{
  "intermediate_size": 2560,
  "norm": "layernorm",
  "norm_eps": 1e-06,
  "qk_norm": false,
  "parallel_block": false,
  "init_std_down": 0.00192,
  "lr_head": 0.00666,
  "doc_mask": true,
  "train_tokens": 725500000
}
Each number is 128 + 32 x the weight over the matrix's rms, rounded and kept within 0 to 255. Layers, rows and columns count from 0. Numbers have three digits each.

# down: layer 7 MLP down (transposed), 2560x640, rms 0.0493, rows 417-500, columns 64-95
# up: layer 7 MLP up, 2560x640, rms 0.0513, rows 418-501, columns 64-95
down417:117161158120124089133099101155162115202139149137153161107122133143116108158155137126092090138106
up418:145084155095167073146146147064156175170138085157099204151085115129098109114089143143156158122075
down418:162111076128109178152063088178103135052122138145110104148135196126132120091081152142178117147151
up419:133112122171129166140174126122125106139142172163092086138121075077132042145122160124118182071126
down419:184138095171098109116142096126102111170084124155169078124176142083100126137132146113107183122130
up420:181077157218191125107092181058142125117059096189138098189138103155055109125144153137190158091136
down420:127113102099090114132089108156106097120188117214071146192187118186049153177073149135142133180154
up421:090124080099103182095135113147118148131097098101162146189105121097138174129143181102192137134091
down421:120122169108145175148085177110125130166076131136093169091124051121175050090130130125150093146099
up422:124165097090121104103146177188108121131136123162175093132228111082070100164057169118133092183114
down422:099166093132120139066150229098117155142184128117123194131168094100127114220114110152116069155081
up423:151148096132152118126207081107157129124190117150147102112158117155167130141159088115168138137137
down423:136216131094115153169157134154169149100110149089129111139178131128119093145119113187100167149119
up424:146102133112141141141148158110158097067204127142132245169171094159072106180110084110151175150089
down424:160112092133148124095106132118123133173161078131078138082067100168141138126127158134122131151111
up425:088159090137071127143130113153113146081100116185113134096169196100090184184176131079067169084094
down425:113157112153088204138150096130114133123151172095128129151131134176088070106073149167116110155086
up426:076156114056082146137141097108135118143122167149100123159132157172107123133100081138124085149144
down426:095138144177108152094086104183084147096117107171116135142100119157134134099095114193133110125151
up427:132137157126142162117135130149103142123144120202101173097092100086101108160135019149197105119121
down427:111154117114131092116162126153101150116132214122094158170133092155085105103116168152184098116073
up428:053111098159121113120135146167173104147128069115111127151125048134141169119168179138102122165126
down428:085169115093093099108095144111115117114179142137158123103159119184095107105132146172146142136142
up429:145111160122126137161147091141114109151156117129142130100126087102128169138118178112173139106116
down429:126153096138138152121104124110098153102151105141065115186141137152108110103114122131121083130143
up430:170150117114104146163083101158141121133149143129086091090153098166110096085131096182128152104057
down430:112102133169138090104087175149152138097083099124098152154125091130135115081073161138127143104138
up431:148153101129140117122082104162144102153107125175172191135176085097101154088172132134124161157112
down431:122199123127156112097067123105138125173164122140104094156161145119101153081122141124111147109153
up432:114125117142119160143143156146103153095139120157167091078108154112115167173066075151104134133091
down432:125117155165130123069164098150093139111168096125100114147107142129172125116112179129099147152159
up433:105123159101148092130166148193076136111168070124105103116144182126090140115138136119127152117089
down433:132089156103111127102150106079142150042135115198182104147174145076129033087120100134151106128096
up434:136126128127155138112126125100081147107124125137084137085127140158167125079120110180097186150139
down434:071196156153171103136131137134068170130138098075133097102074168111118137084140108115154119103138
up435:150154126088082122124188148072187102133162156167193096228146099080143122159094155154104100190117
down435:128149109142116096092105120124100124075108132150076117062151109122113112056146159141151128133141
up436:106141101105167123146163119135092093112152122164142132131103069115194124154117171140129123168157
down436:130130122100121114095123165149145151085143149162213142084109094112151137138133099108129185152073
up437:164102152099101150092202152110099126168157125140147139131154132127127102144141185162103100122064
down437:116097189135211075137131023147152125073052088140086121129152165230186091074177139073139153157072
up438:114098133133074190123115135145155126141093178171176107145105141095103127177112175104111114134222
down438:104084154139099136117160148098089109126140072132126120144153114114097139097154125130151144094111
up439:121089048139175117090162096129140188087102106152115138170142157154163140137138116143063127110194
down439:098185171126128092145130134077126122129160121172103137078104167152132142133196132135093132094107
up440:100137168130135105172147117099137082078138118093108103107098106183132188177123083149177132083179
down440:093241080146159167131190140079104078092155152091134154127163155173161176166079151134079087159124
up441:107117136102071105161095202208131137165109167059139073059175071162144111181126083179090180105123
down441:174132141146036169122113126177121133187118146137092132138145099122166137092111121167048076125139
up442:083127092049132109132175108127132125148190116223207135111166216142132091148164156128117044131121
down442:065106167104141148136174071088152105120145108159087122107079186148162147114093196126126079099049
up443:096165179147061127149145097139100143129130097120130143120155118158133089161155098146146170109134
down443:204098133213182076088111052183100183081208128129167158141160115166196107205112136121118086127149
up444:078103156133063231089177105199041090118141084147117155146120065107160135086105131166106193195097
down444:086143147107095197068126130117111150076114125137097151138164120146158124153140100180163094113144
up445:119118139133074103152151071096141194093073151139108089103181174116145112186151124120171165097135
down445:097160091142150065151026121114110130051119155077145154074114129147129118112088126114130153126107
up446:113111139129135107130186115075087131129121095164097123201127169122118125152124088171084127137156
down446:156136167141181144143095094173131084139093128113120092099077131124168126141110156131063123125083
up447:090119145075136170144111062124193094082110094100124159172110099103142129155111108151119203121115
down447:155153118113151127197127158120075176095152091128179160101118119074082133109086074121154122178089
up448:185133113094190163149132134149104070118140135109119102178171176152085210128147083107120107181124
down448:114153125187250129119110127113056154102188058097141155103107206114083073137154132153127111098183
up449:153066169133127130130105164109144090075147107137166091139113125089125152167087123097127150133096
down449:103089100107164072134127052121127099169165143077130156139118094114132121102161156180146144134167
up450:165053134114133113081202161148106162050131098126118167163120156103137144145127128144177123154163
down450:153127119069137154134148134099091129104145117101160111113153205141082144133196192138190184083150
up451:138128127090187146131146123122158112175164136109157086118130168134091078178138149141148110076104
down451:112159129129085132124117086175157134108126116213095141077126055170081159088173161145140121163155
up452:124051068179143120156205071137149088101145119121086093155151102104130128098118119165085121071158
down452:069084155107127185165128130098083122110156095092170117095186180174105117113144091071170167105111
up453:088115106143189134188116113153147109128165121104071072109167158182104149103136099141094120128131
down453:115152123182125135084084152139134095119151147118053118094128111140119171074173114175114190075126
up454:096149140123137104118151077128096185137111151153084038128096104095119152121105131088103114117134
down454:154117095177099146107156148157107142144140145043112162037122130138122131117135117130094112083096
up455:099100119131036096129087152061082186052077156124095145129054147131105107179152076101080098143160
down455:085192141066145150177127136134105084139161123175157136144192140129111140076095122126124080082128
up456:156169099158126103113092135146156098124150152116152135065099121116074134119077131165153153116102
down456:075105125182124161145132104174128114115179117144098115191174094114127129169115161138176136148108
up457:128126113083154070130127126144146129131165118090100200096182145109122136137114160081102108152154
down457:172141159119145172204088169190100188181074136161074129119167093127087090118124150068152142139061
up458:101117100165172141166125144130100124145105133154168110087074143144086120107170114118182089132091
down458:139091141142121179157082128158087169124150121157077124121119173191112133154127129055144148099141
up459:190107120172105104161179106134114107099128100096078101104117142171130098107127140107178159159181
down459:134160155112095153129111074146097180105100125110155118127172145185126196134183180116134159103133
up460:144134119142107142117088073133068134185062082085135100101125132152095190106193074149112116124102
down460:108151129041182125165116135107146156150125145203125089068083096164134131133171133098146104173101
up461:147125145133208102135148140098171150096141132107072133107087136173140084063134130096121154142092
down461:163122151104129113084166108159131139101088163163051137160112110156118164165146079085117127042130
up462:111183164165117129144127119127127179177180116125123113132073173081117138131096105120078155151147
down462:098146162184133125172136115153171101149159113155125131161101172151113210154116144134066182151146
up463:137070134150133138119172092086164123100136123102143095127089128155198081105142157176098150159060
down463:126101121150222156150120173117060101086169084170116130076108115094122132116092162149102190180111
up464:129133132160097113038150124118140088075098154119119113160089156108140120106129137114172105071153
down464:091128132141110161121133166091144148137113170174096136154133136114154068099116122171158079156167
up465:113127101078108090166114108151152165111136154162113149098137137113118119109132124113080127134140
down465:121179135133128166106069102119139134108108098115103115127122081168113130108101150145173114130081
up466:088084111097097140077074082058148179133088153121136142115135123156135071084137107094118173202156
down466:082098093156117082121154104139119130141073174104092121105169091194146120132089156170108239131116
up467:152158050133091164096145182082161110200126142095154123114127142118159122160092132154116151105091
down467:136122138100104173116116142108165099108126112152123107154172194067120152098153164174121169162120
up468:214173136147083065115219146065093197095112094163138182214095166206153163158036124134128153171060
down468:182098117118167135192090175105066131132063141189127115138122174172131228143071130120217147121070
up469:167139128131202123150089169146099136184149119092123122124144084158095160159083130103150156093148
down469:147087092132155153080125085133054174124080107143139120073076103119164111111085094159154152112105
up470:183121162155122093121130161089122090103128148113132120096134228154164159134158151173123182143113
down470:190069129117102140144112135146101165114198039146146166069087124125106138149136147074131140193130
up471:139077106096107160112114127131126129115143139119142068122141114195193135126122109113154117054124
down471:163078076132075164138139072127145145063131157133095187134144152122161146098126135114146128114111
up472:130045185063098130125072072156109114161130148138125085129206134149080193154150079133180150157145
down472:142089167141097098138105114099195123152124134118140117094166063122111119166118094108105137059180
up473:149098085113139102111129172128192139121129142110170091125133115122201133142173063112162119117076
down473:118076120099134168121144139122195143142174097126125141132130152140141114134140129162179083156147
up474:109103141088140128134128121092058134157116114142124124108074196109171176109095116089110140156105
down474:114151153134180152161122126129080146108121099118089138124149083145140160130178118193104113140151
up475:140112186154179188089158157183095096198092135121169105131140143126116104151141109210089180147134
down475:122119072173132047116149153086189133121062173124109149141124122174126086153154092122160100120162
up476:095079141112138122096147131153115117073133108131148104157149129170169125194140124152120143132128
down476:057126103131147160166112151188083128098161091134127137155118061076127077101154101160123132123216
up477:116128119162105160138128146120095121143161079083114111100109176111153112147100189080093081157144
down477:157168093122161188078130091113180153075065118128095132138134136199143112132126113137091150166150
up478:127206113152141072044115113108150153118147156081127115111170152146139118071161099098123177129120
down478:058116112188124090178192065189120057051113093142140153184189158120139166054134101104159130119169
up479:063082113140116187075145151139151115060148087182145151089120160059158130161125107118108162072111
down479:109099120109138127132113142129092132126082131143172055205115157106088130150141169072131141068161
up480:159163194088090104156104111153103068129085092154097081133174154201108166081063134108193120153103
down480:155146114128097098146125121137094172141170149129130128222140123138164064149188164160131091140117
up481:152144204125123075134103125162127218142119086088123128132172056144177160073184157138102143151062
down481:115100169136099124177144070069125172087099172153152134162115112159160059095106116137134101203097
up482:078114131049115176130107123119128094128142124148150122117116148096097185138066136151177180141079
down482:129119129120082133119132112082124150123122061113133149154124070174184123076183172137160098143163
up483:121109157123107109131165082078070093060171118039118038167079120125137125177075131083165112104092
down483:151094153144183120100079197164094149063117172105082078160138150083172150187061058130195153072095
up484:128094095195168110107112159158127117088086103154134094153122095134135120097170072136200109127145
down484:120106188206148066137127126192085041101152177168149137145138132130173132154164167164185136113139
up485:154132161128103164109101103115119120182188104142122153113084159147136149142054081104100099137129
down485:124079137151151177115160148105091118113111173152132109106153110114151147171128119088154120103117
up486:101155142128117170146148166158120124168203119116142114156148164148119107124089105087093180096118
down486:078150088121146047142157169091128147069127084123122167165176172087041099110180078110087137189125
up487:144148132166112125117102178148107124145114111054182153160146146144163079180127144159129166150147
down487:148156090120112111098147185175131147188133103173127137205166116123132143112145129076102098138145
up488:097127134050103149134102146102091105159145160131052149157101128154107124127123093106134140097094
down488:122109154111120109137090144109158144104119125090164101158179150118103133216155113118120142112101
up489:143143196164116168105087107163191127157151119146116148173095139142149153139083139155119130166122
down489:183153110178137040135093101130108112170119096169153112120140137186133140148113162142162112152146
up490:081138123088094095136151153138130185184196121152149077188117147136114101142130125138112104093108
down490:150155164102082123167135197172095108092088181110145128161099104172092106145123103128123127112102
up491:166163120119105133127117138122144213103064138090119120101087128174103107123159130113086119230130
down491:100101138173096109160122119098165077109120078167139102085091137066138078096108167128177074124140
up492:159145114110125149124125160119091125057119121130132113112116130109085144167039155122126107127186
down492:132108120116086124109139144162131139129121071105111100185172189118135105127142120088101112052161
up493:125129162093219171155138128127053128069107112119162146124124106201142090118119118147141115139166
down493:127085094045153211113067170094011158214160139146094139097066156110073153141071156177153128113143
up494:168154125156146134163091141164064109146145145149142119158129135140077128088179118070106132133136
down494:129189107150154157121126182175156148142107108095054128073122111108134127152133087104121111088069
up495:144132133099081132115095082097132064153081123111103125142154164132117180168157168105090123156132
down495:162146136109126148152151140126154133188107127145130217136133173141082155205145091134146131092077
up496:134121066165092126158086170087146117170128181144174149142149186100175156130058131125130150119137
down496:137128114156198113138099124164135133163091115168120096142097121127123172202093142117088151138084
up497:125146129120062166209099085146179116198117127108143118151133176178143050089122148079175183121145
down497:122161130101176114178107149132194131152098175125098149132059097099113149124159100169147155121100
up498:151091153114120140121124202133199075121139148078131120140119149134106197126125116120082167139136
down498:104120073128154097152169113143140162072116084160200125061134185123143121142124113126176147155111
up499:170170126136147141084135150120073088090082093115127130159075156104046110167140115138185125135090
down499:122137153167131173143116158124055139095093094131070067142067150124159143094106140156095126161147
up500:141165178150115110166096143089199080130098161133155135090165147125124146176101113131141134066114
down500:140154183111089133130155105124078188122117149143112139046105132149170137102069172148126128146117
up501:165112208131116094207168188133096149136162119144102117165187098202148222155077124117089125155088